Each number is 128 + 32 x the weight over its row's rms, rounded and kept within 0 to 255. Layers, rows and columns count from 0. The size above them is the row's rms in percent of the matrix's.

# layer 5 MLP down (transposed), 1792x448, rms 0.0484, rows 1375-1389, columns 0-111
size [ 97 103 109 111  98  99  96 106 101  94 107 112  89 107 101]
[[158  80 150 129 138 102  85 186 136 158 106 142  79 135 105 121 150 140 136 106 142  92 167  81 141  93 110 151 137 112 131 153  98 161 111 134  92 110 112 171 109 148 131  98 114 147 182 136 107 112 112 192 161 119 142 184 131 122 147 145 104 123 134 119 159 118 119 132  91 147 129 144 136 112 114 106 135 136 223  27  88 209  97  78  94 148  91 167 142 131  86 117  98 102 100 112 125 135 151 175 199 106 115 111 130 165 162 137 136 150 149  93]
 [136 171 114 129 158 158 145 164  57 117 122  51 126 176 206 142 164 136 141 124 142 131 113 162 118 182 107 132 181 161 130 106 166  74 102 133 135 138 147 143 104 127 121 116 141 106 168 120 168 100 169  70 135 123 166 146 140  81 155 131 141 156  75  87 147 209 124  65 145 134 149  53 150  79 188 184 143 132  97 175  65 201  90  90 109 164 109 106  93 174 126 144 126 131 100 133  76  59  63 182 100  90 127 161 123  34 133 113 118 107  83 120]
 [190 172 126 177 145  69 142 114  98 141 109 132  94  98 104 119 154 103 134 152 125 138 128 124 125 115 100 141 149 166 124 195 158 220 112 166 160 104 113 180 154 134 111 157 169 133 125 141 115 101 175 134  95 145 123 167 140 117 152 157 200 162  55 146 151 115 102 129 109 115  84  95 183 134 174 159  84 146 213 127 121 118  88  87  67 152 109 100 106 131 127 191 115 165 125 121 142 113 154 147 105 135 135 102 117 148 139 157 115 116 150 178]
 [133 143 146 119 109 127  96 139 115 154 159 113 154 147 125 115 161 127 162 158 166 176 184 154 105 151 170 102 134 126  96 107 109 109  94 171 136 104 154  88 151  95 121  70 195 148 149 160 141 105 157 123  23 116 169 121 133 163  86 141 185  76 123 130 105 112  83 146  75 126 176 121 137 101 111 175 124 102 108 122  83 153 151 115 143 191 123 111  67 142 162 128 111 142 165 103 114 123  96 166  93 145 100  92 108 104 137  93  63  92 136 109]
 [127 209 138  78 119  85 101 137  95 175  77  58 171 105 124 201  93 134 137  96 118 149 177 127 129  84 140  81  98 198 111 140 107  87 120  86 126  84 133 121  94 103 133 144 131 139 151 105  91 135 107  93 172 120 180  86 100  37 143 125  96 126 122  66 131  93  86  96 183 107 123 187 115 118 156 118 115 120 144 148 132 120  46 115 129  95 184  96 117 125 100 130 117 126  89 132 102 127 112 111 123 141 116  95  92 122 137 164 138 142 139  80]
 [142 147 129 119 140 114 120 106 163 133 134 132 145 137 135 113 109 154  94 140 115  88  71 146 107  74 142 157 128 112 107 135 144 165 148 100  89  85  66 106  98 149 114 138  75 141  92  87 146  73 127 125 143  91 114 134 117 146 105 182 133  85 127 109 159 103 140 174  81 120 134  74  96  68 108 138  97 140 144 114 188 117 110 134 103 104 102  53 160 120  70 129 115 155 202  63 166 109 141  85 173 105 126 125 101  80 184 180 114 103 116 125]
 [120 106  73  82 128 154  59 138 132 147 127 166 120 108 194 144 172 152 145 143  87 133 157  97  85 127 135  62 122 150 200 100 146 112  65 146 139 130 142  88 121 136  93 103  95 117 112 138 117 141 131 151 126 197 106 104  86 176  95 123  71 142 144 159 156  71 159 102 147  33  80 153 134 139 164 155 104 111 146  81 169 112 146 134 114  96 150  80 119 168 128 123 114 106  81 113 115 142 101 148 134 113 109 133 141 119 131 143  89 140 145 147]
 [154 157  89 110 175 146 121  88 166  85 120  88 122 155 124  92 149 140 176  98 120 110 136 148  91 173 118 129 119 117 174 159 135 136 150 148 137  59 148 165 116 110 183 112 112 111  48 108  95 127 122 111 161  99 133 130 169 177 166 151  75 119 104 142 137  67 103  94 124 149 112  97 154 142 120 141 204 136 198  44 138 143 147 204 146  38 147 140 118  98 171 196 112 202 120 116 121 100 134 112 179 137 138 168 159 171 110  72  91 123 122  68]
 [176 105 165 106 149 135 168 118 101 123 114 194  88 107 148 103 118 117 121 114  97 166  98 132 143 100 123 151  87 119 171 127 119 155  31  76 165 126 151 123 161 150 154 171 138 122 135 108 166 108 182 127  87 167 147 137 130 147  94 164 137 139 137 121 136 129 157 127 132 100  56 109  95 159 164 105 113 149  94  93 181 118 136 115 137 125 115 183 158 127 107 164  76  73 199  81 136 147 138 138  97  82 119 161 130 121 103 104 176 151  71  75]
 [113  97  88 129 156  46  98 173 145 140 147 131 147  89 140 154 127 137 134 126 121 139 113 106 128  78  91 139 153 145 103 143 150 110 112 151 118 155 154 143 135 107 130 143 163 110 136 154 165 123 106  96 103 124 156  79 128 154 155 161 118 171 166 141 157 114 130 200 152 139  82  89 122  96  90  80  87  85  83 121 134 130  82 103  63 139 108 126 119 177 152 109 120 115 187 156  63  90 188 164 144 121 167 110 144 157  90 136 156 109 158 129]
 [112 157 141  89 136  87 113 141 144 173 123 101 129 129 114 136 113 136 139 109 120  87 188  92 108  78 160 141 147  97  74 153  88 185  69 194  51 162 144 186 145 136 108  78 177 127 172 122 148 121 137 111 143  95 123 160 104 113 121 161  89 131 134  94  93  98 139  89 158 133 105 128 103 155  79  61 133  92 143  50 120 190 120  76 165  78  87 148 147 157 130 134 137 110  84 138 110 176 152 147  63 152 153 108 108 121 163 124 127 187 142  82]
 [ 60 116 140  85 176 151 144 166  78 166 164 133 117 101  71 156 128 159 115 101 178 109 164 108 124  89 179 146 144  68 156 151  78 155  84 117 143 115 119 171  87 148  96  99 166 116 136  57 106 154 151 160 196 113 177 128 138 103 108 157  93 137 120 120 137 108 131 117 107 101  94 101  98 105 156 137 145 118 149  90 204 174 180  41 107  89 156 124 121  92  62 137 130 121  99 109 155 124 125  55 141 163 135 125 204  43 196 130 125 142 111 125]
 [145 152 140 129 130 178 109 130 140 154 182 133  91 121  90 126 129 126 158 166 134 130 176 101 165 165 101  99 118 122 150  26  89 137 156  77 146 102  56 107 202 168 195  81 145 114 138  72 160 107 134 127 127 131 127  81  71 135 130 122 144  86 161 123 123 115 171 119 116 117 174 122 103 112 146 110 133 179 193 123 162 113 176  82 128 143 132 113 117  95 137  91 117 163 113 177 158 161 117 160 159 108 134 127  98  67 163  93  84  81 196  97]
 [143 127 154  73 134 147 149 116 122  39 104 151 151 153 102 107  81  95 139 131 136  62 125 155 198 144  94  84 111 131 173  81  68 145 150 116 138 109 187 132 144 100 146 125 131 145 112 146 140 113 134 129  82 110 137 175 193 111  94 129 165 125 118 107 115 151  81 101 107 169 111 134 130  96 124 169 162 175  74 149 114 131 130 141 117 152 119 119 114 122 121 134 184  72 143  86 164 130 125 195 146 113 100 153 151  97 183  76 139 129 140 125]
 [ 92 133 121 116 123 112 108  90 163 116 141 142 137 134  93 157 156 155  71 147 155 108  69  87 172 156 129 125 121 123 124  92 119 144 108 155 114 137 102 124 143 115 102 115  83 113 159 125 202 135 123 172 147 120 139 148 119 112  95 118 128 184 127 191 134  74 148 155 152 138 111 157 141 119 118 163  79  74 121  99 144 143 117 150  96 131 169 144 128  91 139 103 113  46 114 108 189 174  85 183  93 141  93 126 117 123  99  88 160 151  85  79]]
# layer 5 MLP up, 1792x448, rms 0.0531, rows 1376-1389, columns 0-111
size [107 108 104 101  97  94 104 108  93 107 115  88 110 104]
[[160 139 166  80 156 118 191 178 153 108 116 175 128 151 168 110 114 107 144  93  99 138  89 106 109 143  91 191 141 120 132 153  91  95 130  92 137 126 127  58 151  70 161 157 142 119 142 130 136  89 199 151 174 142 121 166  93  94 128 155 190  66 100 146 147  98 135 155 101 136 118 114  83 163  91 126  82 111 110 126 166 112 145 107 171 107 130 141 120 154 115 157 168  64 118 168  97 134 102  90 123  97  82 124 163 155 138 179 178 132 132 121]
 [115  64 145  84 124 110  75 183 104 139 123 171 146 124 117 138  87 116 109 114 127 139 134 157  95  41  67 146  81 120 175 179 114 171 105 143 112 141  88 137 146  60 113 104 159  91 176 144 177 184 107 139  77 154  57 171 129  80 116  72 154 180 143 143 114 104 203 106  95 179 117 127 170 169 172 116 179 106 126 192 162 144 110 100 112 105 137 171 144 110 172 165  88 143 138  70 131 147  55 148 129 138  79  77 117 149 128 120 156  92 160 151]
 [122 141 131 134 140  82 118  99 103 114 134 146 110 161 144 167 200 113 130 168 161 131 120  71 110  96 145 155 171 177 181 102 143  85 143 159 123 144  89 157 157 114 111 129  73 105 130 116 129 172 101 127 137 198 137  72 153  97  85  81  89 120 119 135 170 127 155 131 126 151 144  93 157 134 133 123 105 138 128 162 159  74 113 108 201 149 156 106 107 185 114 171 137 138  96 172 115  91  84 154  98  83 135 140 145 131  96 106 140  74 126 140]
 [ 75 138 168  85 146 106 110 128 126 123 124 126 150 115 130 175 111 104  67 122  95 143  97  97 150 184 123 117  74 147 139 129 140  90 113  82 149  80 125 104  80 115 144  67  86 151 131 120 125 138  82 139 158 137 149  84 153 117 121 167  92 152 153 152 101 142 100 152 164 133 203 169  79 125 137  93 104 116 124 129 158  87  71 158 147 195 135 107 162 114 136 125 113  96  96 101 140 145 100 100  93  94 113 109 102 103 200 142 126  92 165 120]
 [169 120  68 187 107 145 151 112  74 130 133 119  89  79 133 156 131 131  98 147 159  64  97 135 131 117 110  58  97 111  80  90 131 139 110 100 161 119 175  98 141 145 159 110 163 105 146 141 175 144 200 112 124 160 110 149 120 138 212 115 136 139 156 139  94 129 137 104 159  52 163  79 195 133  66  82 130 113 111 134  61 143 121 129  87 151 103 173 125 161 152  94 114 135 140 107 166 123 180 147 131  56 108 132 148 147  60 125 116 176 125  99]
 [114 144 169 113  97 139  90  64 151 132 168 116 100 124 120 177  89 139 110 187 167  87 109  93 101 155 137 135 114 151 128  96 106 152  93 155 161 104  98  95 159 119  66 111 136 123 142 135 102 103 178 136  96 161 113 146  80 152 112 159 108 129 141 139 108 141 148 143 122 156 183 133  67 185 130 125  92  91 153 168  82  57 148 172 120 103  95 107 113 112 109  69  96 128 130  78  91  83 113  85 112 125  83 130  91 123 118  81 198  78  94 121]
 [129  97  87  98 107 150  98 151 148 105 107 143 144 114 108 146 106 176 182  97 103  87 129 124 153 151  97 153  93 103 122  96 174 116 171 149  92 122  98  92 182 100  85 145 142 143 152  96 143 152 142 142 109 165  51 119 134 155 167 101 168 143 188 175 144 139 161 185  94 100 136 128 135 132 141 117 122 132 107 112 208 135 165 141 128 152 177 143 127  89 136 138 156 143 130 176 126  63 148 120 171 176 131 122 109 114 144 166 151 137 168 175]
 [162 114  96 111 179  97 102 114 107 106 114 108 141  82 134 133 138 139 117 114 195 149 145  77 132 108 117 182  92 113 135 103 154 121 165 103 146 103 123 141 123 103  80 155 130 155 201 112 135 109 140 118  45  86  82 137 164 198 127 133  83 129 106 112 158 117 190 128  90 190 116 111 125 150 124  86 158 159 121 130 170 114 137 172 130 102 154 135  44 141 145 117 134 169 134 160 179 185 125 195  59 138 110 185 106 145  64 112  92 151 115  87]
 [155 147 173 161 118  89 127 136 146 163  92 116 101 150 119 205 146 153 125 168 149  82 122 165 143  87 147 168  95 165 119 100 175 109  55 101 181  71 160 153 159  55 137  98 142 111 133 112 121 178 107 156 120 170 139 134 131 144 128 158  50  31 104 170 128 154  88 153 120 123 114 118  88 144 156  96  90 125 137 126 157 114 139 126 151 116 123 121 119 129 143 141 126 167 124 114 115 106 102 121 133 175 123 104  62 147 151  94 116 153 123 139]
 [140 145  77 103 107  73 119 131  83 110 139 161 109 175 129 169 132 150 123 103 188 187  97 151 136 189 151 110 125 168  85 158 137 147 145 107  73 140 118 139 148 115 117  79 116 128 131 131 132 177 155  97 144  87 124 138 148  90 155  59 102 114 125 112 122 129 125  62 147 149 146 169 126 123  85 120 177 121 123 106 110 142 161 162 147  91 111 123  80  87  86  54  97  82 146 136 159 142 151  77 109 153 100 170 126 120 129 106 196 149 187 132]
 [140 157 160  93 132  30 127  96 126  92 158 123 154 141  71 153 136 147 103 110 119 152  97 178  95 119 117 139 146 156 116 123 165  81  78  69 130 136 106 149 151  58 136 187  77 143 146 116 109 126 123  89 160 113 151 107 108 206 153  67 129 117 121  61 112 194 144 115 150 154 171 181 160 145 124 117  98 127 141 139 136 114  49  88  96 111 107 137 126 113 147  69 101 117 101 118  84 147 124 144  73 170 169 155  98 160 103 147 174 111 146 137]
 [124 157  63 141 143  96 151 152 141 160 121 133  93 142 174 169  98 130 120  73 156  41 137 184 107  74 144 116 152 133 115 152 118 161 151 136  86 117 143 103 137 166 136  84  66 145 135  94 118 160 154 120 115  97 122 136 142 138 149 125  73 118 164 114 106 132 123  85 120 161 110  72 134 122  85 113  96  59 161 153 115 118  98 109 158 126 140 184 136 185 126 124 119 115 126 139 154 166 114 108 137 108 119 164 145  50 140 132 105 129 119 145]
 [ 65 155  96 114  71 114 142 138 104 129 136 150 119 119 195  44 113 177 140  64 172 107 121 147 145 130  54 112 164 121 172  99 180 123 133 126  88 129 147 160 164 104  91 142 159 129 141  59 140 151 139 103  94 117  91 136 138  26 159 105  90 146 138 132 113 133  97 216 160 170  95 110 139 127 157 123 136 149 111 126 171 102 112 143 171 122 133 155 151 222 119 181 119 161  61 130 141 141 137 148  86 181 135 117 171 144 125  90  90 192  97 143]
 [ 66 101 159 152 156 122  80 180 132 122 194 147 151  65  94 100  95  82 103 129 148 155 138 146 126  94 114 132 139  98 114 114 131 159 162 107 132 137  93 102 200 132 141 144 120 158 146 140 199 175 152 100 117 163  63  91 168 147  80 125 124 146 159 127 154 113 158 140  84  97 123 140 132 147 144 122 156  77 120  92 146 158 164 148 164 179  79 151 114 105  79  94 157 167  29 136 124 154 139 116 103 112 114 118 170  96  68 158 118 152 118 144]]